config.yaml
learning_rate: 0.00433
lr_mult_qkv: 0.5
warmup_steps: 200
Each number is 128 + 24 x the weight over its row's rms, rounded and kept within 0 to 255. Layers, rows and columns count from 0. Numbers have three digits each. The size before them is the row's rms in percent of the matrix's.

# down: layer 6 MLP down (transposed), 704x256, rms 0.147, rows 228-244, columns 0-127
# gate: layer 6 MLP gate, 704x256, rms 0.151, rows 229-244, columns 0-127
# up: layer 6 MLP up, 704x256, rms 0.153, rows 229-244, columns 0-127
down228 098:117141111142150147120131126112128132118126148131167114132155100116120137152123127116120126134145163166147073115141113095125097133133140137137113093102113083072142166113147119148094112167099136113155104129178117146123165122084112120080115143098113093103126123124119093135093152165182156122097173143111111139141139115132154101138118101122158126117065147093126094179144172116109127137197
gate229 100:163115119121153148140123142147143104128153096107106177145129100088110137154123113150148091085137109132118106093159145178126103107072113142092121136132098082092112121162150092133143124084135141158106134110129104128139136139158132183160137120099157112108120121119120170179125165154126158170131135147127157126137081132126148139104087094123113102121142087124136062144110138133134138135138
up229 098:155142144138150124142112136127123138136062145116123135126125118152128115116151151205096187104125156176116131088102164122155126138109110121104140101147136138142137165131077134140109141116124152128136081139144154086111130159133102125116075061125155122134156144078132092110155139101097147092127096089132115107125128122119163124133071130143116116121128119158122138162130158133176117170109
down229 099:086140110089138088116115104144085174091141136132128129148100126110158121154089071159136126144110125125158103149094128097140124165109118119174082110154151161118079146163122169131116146096107154113152119167169144081113095142111130143082142117186129130103126126157096097109121117144115145118131131081105144133144157147127142158149112124126112082121117107119162118112125135128086153144109
gate230 094:151123149111157190109115146118132117128107139143142106146146103136078097117146086193129147130077127144165143113122075120129102120141088152127129109127102123129156140088134138113129122094142101108169111136146098127131097122118126146112121103166140099149124121101095173092171197122126133143134150156173086115107103148116123107130103121132117123135111115106120152099122140096160126121139
up230 100:098139129106153133166131122099157166113143115121134107130107152146167110161135108124082146130109151109120135136148156168130112150071142102121152140141119092171189144120166136157118153141153109140131119117131149112155136152109159157122124112106113095107093099115144135136126102089122106117146149120125106153094146113096102167088130134094099108164106164126120092150092140153140122156146
down230 096:145090131129096112128142148125096104172112144107139121109123154121104134100172117123093088095141148091120126097160132121098105122153133107130111134100142119126110124138139138148145113154134174117132147101134129096128138145122128090073112149078126125149090103184125098146118113176135167121123153153116149084116174127144117190130117137166168163088136118145135108178128147130099139125122
gate231 098:144080143103154131155122113122134095123127077136149107150099116135132181117085128109174080152131136168159111146125149116107134133121119136069114133111143109149149152116136085141128116157154131149106150116099157137133147130133142110149094078163158144117091132126118121104143111096139166136136182158140118096118180118126107160148101118128111127126113118100080138161094115178117155131125
up231 094:110110128116134137169155161131135124100138113117159119136105128122106081152100126145080143129148115133100105133106109185107142140113147163133113091129125118142123117096127105152141089096147129141138174079160162120132114109130172177145104107125157129113065106115089117165145127167146132154098125118117136116087173138165081170114100095137142153136123148160139132116125201162146142130103
down231 097:106154115109126117115126105112127132149130159146066088167117134143176138116125118100102130142103134110121115111131101196104153123121124121147153161078138164090134090090119112144139145109083106112136153154133148134136108099111070136095105133083131101108095163160100112149096083119129130167150120120127082149163152131102147142093137113116146156114144116162095164123128158148099152125136
gate232 102:163123086140137092136120165107169111096091161171153130094110115090122132154153115129139111100107147099112102100112119099135118124125143121121108104146161100134160124125115171112108160141116157109132137136166150111159087099193135108143116129143140089138096145173124101188133123116118122120121116120127121148131126120129152103134088146162110182077138122128099117086149143182160121114122
up232 103:112122124124184135099145158132121168098096115137114098089101090131122089112144144107119096133105137139101164115111105123140135133176112108092068133119123150128121137127190138115133134143086156095102167129156130106096128136142177108164117112143150075138143106123080127125083116137171126124143099123151112115149144130144106130132121099130103171108152106158153126114136144096171137098132
down232 105:097113166110121127105116133102131196153131072174169140145134126155137062138131121125145125126067118117122147163182132140124113115143129097075080114122157105152136115127128101113122093095120109140141132120151153146147131118100152149142120117131110136124145136140127115063130135109139141130118102173148113119135174129111153136130130163115101136128155114148140157124127137132116105145116
gate233 092:086107089144089136141147116181148161121123116121142126114115137155121107154100175120085136158130107143141124141160094118130131111123115112103077100158142111129133201139148123139139136131097179131146095135128164148118174145127146147164084080145126101105124155123096164089149110120123154128153136182117109124139108138118119182125138088132144134131141119067156101116130129154147147109131
up233 100:140136144137157129099142095131123166161154121153106187161117148116124126142123111119133129142117086126144110102088103078126111141112097155133120124102088128129132135141153129110118045098105087112122119102130159149167126166128095140102105123049087121119145153136112136133105121160135077095137124126133131156136139124146122057159175150126152118118136172120161145118160131133137138111127
down233 099:128166134135108086142096146155165115130159141169141122110132132116171140120118185139113152099130106116112183137145138120065160158144126149134103135120109195101090106134093183165135136100130129157134128100115160081083109147207130135129093090126114102131109090136058123162145132059123111128146132173148135103145111113123138136124105143134158156121113108124104101144097122136161120112154
gate234 101:129108106118120101145125147152148102118172158119152126139070147122093121131140108153090123113130083141067132136139084162153135117144176128133111129137096158119156134163126169128166133083094118141139144167137131110142118133104136090137154108139111134161117109088084088126175097131122102162112081096142130108109141080152131152107092128155153167095134128098118100091155128158126143106116
up234 099:121122117130145117125163124118109126104075172148155100115104122113124109120113120123105127154132127117076128129113166121136135147174147163158113103143094183107125089104127156110120096079095106146144135179147092087191114151163118106156110127120087164131122115141109126116147103093127172113130149136136140113122162147106032125175161160101145188151144137137126138136092114142143161141104
down234 105:150147077135140165131120114102115080156137134133122137176174132124121114105135169099161144115101149168149153125130136145104130118098134118118092145120130106137120110095143135122127104116119135097132133156138103178123109116163166113092152161102175162124113097110133127116134144131120107121102121168142122092141071103113135136148149128134110103106150103138151121121152124108097121121083
gate235 095:157140167154154154120140143118133134125133139141079133179125144100120097128094108125124150161148124130135148148149114178124159160152119138079129111110160106165134104136131142120122089116121103148137122165165129146180135095150095127100160118154119129115146112135104136143107155121156133134121122114134110116120190150133123103117127115107106106137178107128164131161083133137124137190127
up235 098:141125105124144181120145137124161132093141124194060118128125109076102122082113114194123103119100120159114136115128086150115176142150112093145122132124154138145098125129171110176116117118098126135123120165131090106119102130101155084129117132170082178127122101164129127097092133131070153105129169141150135148101137138142108098103109102143111166093140123159141134162111096154143133137111
down235 098:158134138118132161127105151137131085140154139163107100090112156130126124151127082109146141096112165169142097137081128148126115145150106114138129100150139134130120124125143113134145121131116108128122140108140116107082142126153109122107094111146157136131107157128095112141089110122125098107108152162117136117108139133082073105119123127124115153139104133179118101119104112151120116132134
gate236 104:116133135088193175141122160127087107135126135151154110131128165124112125123095110120123127069133110129129135153130133078149149142125109148126156175137151086139115124154145152127126137071095130130115119113112180150099129088119127140086169119122085143149107136114150166181140160088089146100120090116133145113196140108129054155116144148100158160065131128111155163128133140136126120141125
up236 103:149126139153092129132122144128149159114097133141133119128134121124161093119141146095147153159106124163111121139097127116128117108077164110084098114160138100172093107126193138139117127103154134128167129151106104159109141189138110132096081118103111148156136128141170091136096126155094125159153164187135090145079078126132119121110138135127088136136115142157103125105140177155152128153161
down236 101:122140105106153113112169117133166145111159131110121148125144114150146104114091118117162086118123144153126139133141121129154129164124177117137119125186131151147126141077127135149114128132100121119142126143127087116094113112128142085146161126153092167169126107079092106097109160096105110128101127107118124106112132145120140199121136085102132154108154097133140140143132105159177117157136
gate237 095:173125133090129148121119125139120100146196144156112142138136156065136141148143128120114123052156110115175084101117119122114124150128074105129134097128129137154124098161123123135127125096137114205140132112135148122126118154113117150132116153178097114128110146133133137138133151157113138094108123126113110094165128117173106089139141125141115120130117131107132165120117117125177146144113
up237 098:129128152082113144125103118133138131081145153139144159106122142131108127095143102135065140075156128131150093081165128115124132138147128157156133136127082135113130106108147149131147104077148157134135139106129176139111146130095123163134114102137114085172090162142175124150156141130121125104094104157164130114129133162149138106141097155089076120140124115142124141119145118145154155157106
down237 100:150103149104154131122085135177108121162158156130155138144110118135133136141150141110101113134139134095127120126148145156127091162139148155147161100121144105154139171122139084124156136107160100133109132121115174211180114139078132167123172146112159123143107153148127137142081135150125172120126112126136091182132113115111156114132116163136132106122126131153103145163116107099118176129117
gate238 100:147147152148082116087111100142148105145178141106180143108116133068115177167145102098143123133123120148128120090117126152163104125101113110157086117109083129131095136160140106149112158122151128097157098149106134141183114168138115168108140105161174151144135100138130146168154120168111143113138140152140123088122090082136139093112137073122156095161158144134123148129140108136157132134107
up238 098:126126126129099126149077157095111123148117115124105085093185088129141078106151129138140149170112159136091136131158057120127181121181131140137115130170114124097123111120078120128114110150152091135126173125133120132110109125121087103114157125158119131131170117137138090160115161102104159174129108126134080117122070148132096120137114131082141130145130159108129133146146121118115133103140
down238 095:101087104104079144136101140144138148149113155128111145133132097098121106100198169141106111149122131091172164122163135123109143133134162108111113099171149147144110073113121135114109134148114072125132133127118104159140052096105111172109170138128109135168146127129158091103110148134106169136133137089152095100130099103136124108134132134158139107117107134165105140148105143128126133134124
gate239 096:104149137174067099082126130101109127108126175143144131104191141107114121148163127117145116141125091133122142159142115161110130142117116145129082140152143136175189180125106140126135113097097128107122137136119132134146141122122127115187138119133126149097118147165134122124093165143093178128113136123141112125182147113098134080105125109111106116133132102137125121088118100075156155138098
up239 098:143104121116142123132112160139119127108141145139144153149153125142117144115150101091184124166123142118140102159105145142161106111138133142178083103149142134142149141102148106141164059148091116135122120128144122108161135161158086147181151131170097125096081117125136129134099100098091139184157128120115143160107135115161118134118124130138136079115122131168126148106106129148130148135081
down239 101:114151130163136131120110116111150133118087129117142091148133124153096129139125145128160148170136140078138117101104151107140130168175151133134110123136142132111156145132135139188144126150116114141172120101107125153156131094114108113163129065135144144181102090135090136135135097152114147119147168131154130176128149124129114155107128120106130081090124138172129118119154122130087069130085
gate240 116:170142141122139129149115134143149121130113151112173102101100103114137146116119116144113105095084146145104165172136097161124125150136095132133179141121100130110112128113135135136096112131094105154101102139152131155147125107126137131077133132165140156164130092148112163176120141118106125196161140132113184096217125119139087113151111114119129123141123147121139127084133100113169112131141
up240 095:112139129101112119107117117143107103127138147133118139128089119111116122147111120160149141128125151117155120106137113147147132116099125085124123115149089134098136138159119116110124126137142108173131106134140100149142119124173110131132064086141115132121121120104145148112141117122086131127165122086085103146168167109154155131139149111130103097145129101141151083086105140136113057136147
down240 105:161123103107141118171128142113105161123140142090159095135124136140160159152160107137158161124094094159095158160083111134089102152127084091144177150122143144142145125124157118144127125135087114111085090126100116115128111146187139129114139149125131110162122143131096147154107113110131104158124151141150134128142107158118102140149090081130154178114125137154118116130110122098165135108124
gate241 091:081149150135123138118123103180124179135145149108158154159119136090072143123131134151170158103154139130155129072114135134116125157079149065095120120107127103101096092101097125120111107139106129121121138130127103146124147076135096149140098143110099128128118113111127126072110135105130090184111077085155154151109173146131147092142142107080102106138114122111149107108105145140130138150133
up241 101:146119139122113157150148132107144104137100116127106070122146093146134084157138094145087141166094094111134116103128154106099100161129119118165166183110147126091093150173114117107090133110104153116153118131165127143173109125112201099099118135149153100139135139165100110143157078074143132142152135124110088176158125167128126120138141173135144140147112172171140120143123131079101126106130
down241 096:124124114143139160070097114096146135131141094119136113111091103132066105113175137148142118122101099131124155113126136137167153102123161132145103130128108065165089144088119150107117097137114161147119120110117119107130132118122142135128150106153146142108178124137135157107086116158120137164160124121120124119070131092140110100109110178119117118115129151100163160146082139101058122129140
gate242 099:143101150100133126104081127171167151110132158179186109120130099135091084113159100114138162132152148147119134103149126122134144123122139135165131135157162091165101137149151141107136156103148092150102118125132132127137107181126134076130153143170108118150116163127095150133128112130152120099131138116155144099161129166123169140141115143116164180099148142121144132158146098166160089109150
up242 100:155094138112137175094127138121125118114139138166095095128119103132167167147181121153150127113137109168108122128106174116132130167139144093147149116066156135078128165154124146108125126116121096122111157139182159126106108178124103127179143112106173106128167125153149128095117112125114137140170143118084125143118147137132148130119131091132121087146117134109154119119114131121114099120158
down242 100:097148097090102131145140126155176102147104135138095108156105116147152096116132135114150133099109139120108068128134139117198154116140112170105129109103129128157117100167109121143109160091139120160132140111107161135102090139115083099122133119143126135138090165103110152123136101114120158174145109124125134148115157137111174143123138085100122117126142135101105163156085153136160116105134
gate243 096:092134123138122113148150151123137103142132119159105168155142088144127131104111110130133099122163140144155108149139124118103156171126131113129133132136124136099117109142107121115107121128135142126107092117147109119144133100131084139132141130082144099092122161107120113116122112092106145129135160149164119146163143146073126148158160069110150132092162161097129122122141124138115151132150
up243 097:136103147107157160095116157191153103146146168129131163137114113151076133145156151152131137140165094148166117120148121149123153162153126103125135124120112110097134151129158134119134110130163135111135079099138088142158140110145128136110087156103147136161152137120126134149131137148096082120163142122123142160164124123118123150133104141172158150161134129127117158139112100090142127116200
down243 097:152109165154128144151105159134127119133125089086059133117110120140119147129111097144133094122138122129176139099130113122106124142154143152205113121126131114127110155105113166163116114117166112116128123146121131114141125153130126092110090154157082128146128129148159108095139105078091132113127127157122132151136100112128154178135108191136111099112131131124095160122127145108167129110122
gate244 100:134083099143119114177122111130151124124167122116123140199102106132148136129125155161119121185121160126130146142094132096180128120122143125151097154166116094129150107124117198145091144184145115092139128180157139119169139136129140153125110072158141106148129126145116078135112128089164131135159131120118128117112177160125130138128133094148109153118151138099108148120158129106147139144146
up244 102:093130145099142136130129127108108141132167127133128119126109123119143141123147120130123162145097128172093122122110156181161134137109129124134082123119122159095139099085125101110096072124139116073143131118106135160093140122109094134155126121102116104130112154108143140165127099067155143162137164084124101123169144125131130185106075111133167150119109128180118115121075137097142165155140
down244 103:124139119085144123080085122121125140103166116133162103124110132142121153124118133141147164092116117102177173106105123156156128113097142148126092122111116099126145086144104167088154137153120152106141116128131161117158171185090139142120145107103130132098124127123155155132205123128068129093114106156118142133123113089102132143130123142150113100138157164151076108113131130107100148134109